Each number is 200 + 40 x the weight over its row's rms, rounded and kept within 0 to 999. Layers, rows and columns count from 0. The size before them is the row's rms in percent of the matrix's.

# v: layer 8 attention value, 128x128, rms 0.466, rows 43-63, columns 64-127
# o: layer 8 attention output (transposed), 128x128, rms 0.376, rows 43-63, columns 64-127
# q: layer 8 attention query, 128x128, rms 0.371, rows 64-67, columns 64-127
# k: layer 8 attention key, 128x128, rms 0.374, rows 64-66, columns 64-127
v43,100,226,185,120,187,258,179,202,249,209,151,293,187,178,187,240,233,197,244,126,233,243,167,150,252,191,243,205,170,180,200,229,147,217,215,212,155,190,265,238,284,190,227,199,217,212,131,212,181,230,219,199,253,220,214,169,203,190,196,164,171,148,280,173,171
o43,093,165,284,238,226,163,191,154,333,166,244,118,175,193,183,144,194,222,203,252,161,172,174,246,158,165,191,158,203,172,231,171,180,173,212,179,167,204,166,170,160,278,173,188,159,217,220,188,182,197,175,267,237,196,206,189,163,159,219,186,217,208,142,200,256
v44,122,212,153,162,167,227,201,245,211,228,205,228,152,185,222,227,238,246,198,266,212,162,293,253,180,163,179,205,202,224,204,197,111,233,174,216,161,226,217,188,175,115,194,131,158,137,211,128,229,174,241,201,219,209,189,230,138,214,199,257,153,210,207,154,254
o44,122,134,182,225,149,281,169,230,349,256,148,213,172,248,163,201,125,133,174,141,181,155,189,237,209,264,155,241,198,188,249,155,124,191,248,210,234,193,228,272,219,239,201,218,200,214,192,201,181,248,212,183,213,187,237,195,87,175,222,220,251,233,147,179,174
v45,100,177,180,173,155,170,269,207,183,190,197,163,173,232,237,194,194,198,174,185,239,184,204,152,255,176,212,208,251,141,184,173,176,161,158,173,195,317,272,231,159,265,185,225,202,226,247,208,94,157,145,215,245,204,250,243,252,224,199,153,185,194,267,310,278
o45,098,193,209,176,231,241,196,191,191,216,245,213,179,200,278,177,148,197,131,225,233,270,308,145,182,167,219,227,201,212,197,198,198,180,228,215,248,212,163,161,168,98,242,153,261,194,216,230,182,201,167,193,221,237,185,191,235,112,206,208,110,192,190,219,107
v46,106,226,214,220,92,157,166,163,236,157,143,168,227,289,149,179,199,280,235,167,152,161,197,220,191,199,235,246,205,203,203,177,174,200,236,204,268,189,173,209,210,210,219,279,187,222,222,123,258,181,224,226,165,155,211,258,205,159,238,111,187,169,249,314,97
o46,103,206,246,198,185,194,219,188,54,211,83,245,201,168,235,93,152,168,215,159,180,233,182,226,215,221,214,227,205,228,230,209,140,213,228,170,246,135,163,192,215,218,175,197,128,158,298,220,231,191,221,195,284,187,233,242,204,248,170,252,285,233,160,172,204
v47,103,258,208,159,211,205,161,165,230,146,157,200,188,155,202,165,228,169,150,195,247,184,203,187,179,235,196,189,185,207,217,220,169,254,233,195,240,248,206,255,287,58,162,206,241,200,201,237,242,193,174,225,178,191,261,203,205,199,236,250,218,178,139,155,235
o47,111,184,190,179,201,181,208,190,168,189,176,209,244,247,158,186,217,258,282,151,227,163,200,278,249,177,243,163,255,142,167,149,232,205,224,193,163,124,237,184,203,227,235,190,138,171,119,166,150,220,245,210,191,161,207,165,266,226,121,220,254,192,212,176,175
v48,092,160,188,203,157,193,198,203,252,171,249,273,151,257,251,169,251,148,231,225,177,140,197,219,228,226,125,208,174,213,191,247,188,232,149,217,263,173,203,142,184,245,99,186,145,273,240,212,222,169,216,212,241,182,182,247,249,205,252,171,192,202,228,246,186
o48,093,223,198,166,257,171,191,202,175,260,230,146,236,149,198,178,195,207,153,146,208,259,194,159,224,281,168,201,286,222,236,175,207,141,199,209,224,271,162,262,259,232,268,202,259,215,227,208,136,186,141,175,184,235,195,199,179,203,160,176,178,165,185,123,151
v49,096,176,210,168,210,222,164,251,228,273,205,247,284,201,140,210,171,148,175,164,140,217,161,226,186,157,242,191,246,294,202,203,182,231,134,178,234,221,219,182,135,265,187,208,254,193,220,205,227,152,207,177,215,151,151,149,221,206,159,175,229,158,203,227,239
o49,098,215,191,231,243,225,226,169,100,183,174,131,179,230,206,215,231,247,167,183,252,180,214,174,203,173,173,213,153,215,243,151,187,211,283,207,189,149,270,194,300,124,102,202,212,229,262,124,168,133,130,206,197,238,194,189,190,149,243,219,218,190,267,201,203
v50,101,203,145,202,184,185,154,160,225,201,91,147,226,223,230,196,218,187,180,162,142,203,198,230,237,242,144,262,190,189,133,165,257,223,182,244,175,153,212,241,210,242,208,215,212,168,267,174,122,239,161,192,244,234,232,201,193,185,148,261,176,152,192,223,170
o50,100,205,167,231,200,196,190,255,172,305,181,231,183,161,174,192,203,146,161,175,212,203,171,192,155,230,201,190,257,284,138,277,190,273,293,166,250,199,177,182,260,126,194,149,133,213,290,195,221,189,232,204,157,200,172,144,228,178,213,183,207,179,164,179,177
v51,104,150,205,163,201,189,145,233,129,244,231,209,202,136,184,185,165,209,295,176,242,190,175,126,164,231,243,201,172,207,180,213,228,230,159,175,223,265,226,164,282,238,164,191,171,225,213,149,164,179,286,203,211,196,230,216,161,154,263,165,259,204,209,203,253
o51,100,172,82,206,213,203,230,167,302,199,195,173,180,200,235,202,138,238,165,250,214,254,259,229,174,182,251,236,221,172,197,151,152,306,173,135,243,239,214,175,257,213,183,192,207,178,167,179,192,200,135,204,148,203,235,257,244,252,163,247,220,194,176,208,203
v52,111,190,168,103,178,204,247,145,204,227,212,189,168,256,250,226,207,219,212,245,153,231,225,186,170,170,223,246,244,201,243,140,199,161,136,262,212,225,145,197,154,255,168,148,156,195,248,293,242,191,200,191,132,207,201,250,183,195,177,147,222,167,168,193,198
o52,110,217,206,234,139,183,193,327,178,169,246,202,203,132,239,227,211,223,203,109,238,199,174,187,221,182,180,154,193,189,188,212,189,165,167,250,246,217,185,170,157,183,242,177,167,178,240,205,220,221,142,282,239,251,218,257,218,127,272,148,166,168,198,177,218
v53,104,221,203,246,262,203,231,188,203,161,207,157,198,181,225,196,207,200,185,292,217,206,180,225,199,162,142,200,190,166,176,183,156,136,216,145,251,239,212,215,142,201,188,108,264,175,199,205,250,241,232,256,196,199,108,260,208,233,178,140,259,194,210,204,165
o53,101,241,206,172,245,251,168,128,144,171,183,199,177,260,156,205,205,280,206,213,279,160,219,143,243,228,162,229,233,211,163,242,187,157,200,206,219,126,192,249,219,174,216,298,248,262,151,275,221,219,277,189,125,168,225,208,190,144,202,158,191,186,199,220,252
v54,101,226,118,253,153,135,153,284,219,188,190,208,225,228,232,186,187,226,188,64,249,224,173,182,235,176,210,229,205,226,231,208,201,215,191,160,246,172,213,246,167,251,191,163,165,147,215,227,134,133,206,189,203,210,198,203,124,194,216,169,175,226,144,125,291
o54,105,157,162,295,263,168,235,224,231,250,141,206,166,181,144,150,153,176,174,230,148,212,272,226,231,223,243,211,150,215,234,192,256,167,202,222,173,252,182,112,192,157,157,231,226,226,221,281,196,218,214,208,194,159,188,192,162,214,149,191,192,227,248,156,202
v55,105,167,240,210,245,218,148,189,212,283,192,161,153,180,222,232,171,136,194,174,186,120,185,167,204,260,253,134,198,95,205,208,217,196,232,177,216,170,221,190,220,190,308,71,116,173,184,150,123,167,182,215,184,216,160,238,194,248,201,199,213,209,208,250,193
o55,105,252,143,257,178,146,231,225,186,224,214,239,239,206,241,175,237,238,175,260,153,257,239,231,185,154,150,214,223,180,159,203,186,187,190,181,124,233,280,180,111,180,139,199,133,218,171,259,218,266,161,176,188,225,201,208,170,200,175,305,174,218,170,183,249
v56,096,246,228,257,261,220,162,190,178,140,200,173,213,221,172,189,140,201,187,247,185,235,207,182,161,265,197,215,221,260,114,178,185,257,180,177,202,246,244,223,193,173,126,252,208,155,190,184,159,211,233,224,155,184,245,166,250,144,130,208,190,176,188,258,157
o56,098,206,214,165,195,184,207,240,145,156,249,259,236,202,204,121,234,221,155,210,273,182,166,249,176,223,264,236,198,216,203,179,243,193,249,207,154,174,249,187,222,189,214,229,226,180,163,166,158,162,187,147,273,165,161,198,244,123,227,238,201,231,263,220,234
v57,103,182,229,170,164,201,227,168,169,107,189,247,196,203,178,213,164,221,180,160,183,333,202,176,238,226,203,194,178,97,170,172,233,213,219,222,194,155,288,172,185,168,162,126,277,229,211,208,185,222,188,290,135,199,201,240,187,218,219,227,198,232,247,255,278
o57,104,264,125,251,235,169,244,172,169,225,204,205,217,168,198,142,200,226,204,185,255,192,203,213,179,239,178,204,285,215,283,197,180,267,209,172,277,175,190,196,142,181,230,185,152,195,169,114,227,173,234,211,239,258,142,268,189,192,210,185,200,223,179,232,118
v58,094,243,307,195,172,213,146,267,208,203,212,291,241,169,151,238,155,166,94,170,256,192,102,186,141,223,295,174,190,177,213,222,167,232,180,226,185,153,239,163,190,193,258,211,200,159,237,210,264,186,171,195,235,224,199,237,224,180,228,227,261,183,242,196,131
o58,093,200,135,175,200,224,213,195,227,174,196,280,237,168,251,243,249,309,265,197,203,234,172,283,216,218,168,146,154,196,214,175,220,226,203,147,221,157,166,233,246,233,156,275,164,158,276,133,203,132,212,200,149,198,193,144,231,193,149,206,163,214,174,160,253
v59,103,281,229,243,168,172,216,262,195,181,156,236,223,130,167,248,207,161,252,121,215,139,169,153,182,270,239,146,234,226,138,208,171,167,177,195,236,193,259,249,203,178,190,183,210,258,172,260,199,258,156,269,195,204,182,295,260,212,207,154,185,202,160,179,168
o59,102,68,194,142,186,223,228,226,189,157,193,221,167,178,227,120,280,171,216,228,294,181,297,249,198,154,165,169,211,211,229,189,158,241,196,230,239,208,216,141,218,254,257,203,189,179,197,192,262,135,192,195,250,269,200,257,161,232,187,173,206,163,195,195,222
v60,094,137,292,259,159,161,265,233,212,239,271,234,193,168,150,209,260,170,188,178,217,179,123,216,205,179,174,192,188,212,164,235,235,203,163,131,207,254,250,169,145,187,192,225,215,148,137,162,172,136,219,273,197,212,244,197,228,183,231,185,242,179,137,179,241
o60,097,178,181,167,251,224,215,160,169,193,213,249,231,214,203,202,131,212,246,265,243,146,162,252,197,167,283,175,141,132,268,201,223,228,240,173,135,182,134,241,232,173,206,234,253,227,174,231,179,190,135,198,175,214,169,177,226,178,205,186,219,239,285,166,245
v61,103,193,304,145,265,96,151,177,230,143,178,183,187,136,174,170,192,171,211,205,187,265,225,230,189,202,217,225,203,139,192,74,197,193,195,184,224,168,155,217,182,247,150,220,201,172,168,221,268,152,143,222,194,128,221,204,214,152,169,235,207,275,142,241,266
o61,098,203,251,236,206,177,207,194,177,193,259,231,206,126,240,242,234,126,190,214,250,148,146,190,170,196,214,139,218,241,244,228,191,160,162,216,206,185,293,196,182,215,159,206,140,223,204,240,224,211,263,172,192,280,154,147,230,142,264,158,95,157,264,237,183
v62,095,166,184,268,219,164,151,206,217,106,197,205,229,238,261,236,190,185,117,215,199,116,234,218,215,262,236,128,225,168,222,167,153,242,171,211,216,237,183,215,196,288,143,206,275,228,178,158,147,246,215,176,207,216,237,184,190,223,206,260,147,162,144,207,126
o62,098,254,211,145,185,217,170,164,36,233,242,231,198,202,172,160,228,213,202,210,191,209,155,224,212,251,220,206,245,174,190,211,177,204,218,201,236,255,243,160,184,250,261,194,178,138,215,215,174,189,228,177,237,219,245,197,197,176,217,142,214,290,264,191,216
v63,101,192,167,182,257,279,158,211,160,206,214,154,224,199,160,191,283,196,252,259,185,189,150,217,265,236,190,320,237,190,221,141,152,176,142,194,234,164,158,211,250,114,262,205,95,234,194,243,233,213,243,225,195,121,187,158,227,200,234,214,227,196,164,202,163
o63,096,170,209,178,196,211,214,252,168,211,173,165,243,187,234,248,156,187,203,99,260,113,221,185,198,204,184,143,209,197,211,240,208,139,223,262,175,201,243,177,178,209,131,194,312,150,220,122,170,245,236,288,208,247,228,258,187,164,182,244,234,211,168,196,146
q64,093,192,180,228,189,223,174,183,288,244,128,212,124,198,209,265,173,230,182,194,184,178,223,109,152,246,160,224,208,160,282,249,230,216,175,153,192,272,169,225,151,164,171,129,222,217,219,221,188,227,214,182,210,202,231,199,239,204,201,152,151,247,216,157,161
k64,082,213,214,198,163,182,211,182,193,191,173,156,172,185,252,198,196,184,142,227,184,278,128,194,215,211,148,250,155,189,197,203,267,181,248,185,213,264,224,139,189,183,241,192,195,254,228,222,192,117,160,347,191,164,239,227,176,172,278,237,148,218,121,163,194
q65,092,233,166,152,198,170,216,197,214,201,229,226,293,196,212,172,225,155,161,241,157,153,214,200,183,230,195,278,181,250,157,237,158,213,181,215,185,237,198,223,160,164,195,187,226,200,215,278,159,211,229,230,230,171,226,189,268,117,138,215,186,203,234,278,234
k65,088,210,221,177,231,203,223,229,196,129,171,153,303,127,200,212,226,149,139,153,136,156,202,119,227,125,225,243,188,238,270,221,168,206,213,224,143,149,176,213,226,252,202,170,201,205,182,210,200,154,210,192,249,211,236,203,227,221,235,251,212,260,253,228,181
q66,097,287,220,247,176,215,250,180,179,215,155,212,182,210,97,158,192,190,206,243,215,196,223,206,264,244,208,221,175,193,241,158,195,188,217,164,250,203,172,169,155,188,247,193,161,263,180,228,167,180,221,217,274,204,196,229,118,214,190,187,197,196,152,176,145
k66,092,111,176,210,210,273,242,155,224,185,242,225,205,197,193,135,181,122,163,238,233,170,186,152,141,204,283,218,171,155,157,263,162,269,179,163,229,255,237,235,130,245,152,227,250,264,140,209,204,176,212,214,195,224,204,222,179,137,183,178,156,165,203,192,211
q67,087,248,242,157,154,280,155,250,219,251,208,188,207,157,176,270,135,190,204,175,314,269,214,185,231,223,135,162,178,208,209,184,177,221,201,187,207,216,211,212,136,243,168,151,195,238,193,160,223,242,194,200,197,188,264,249,169,219,200,259,244,236,180,224,174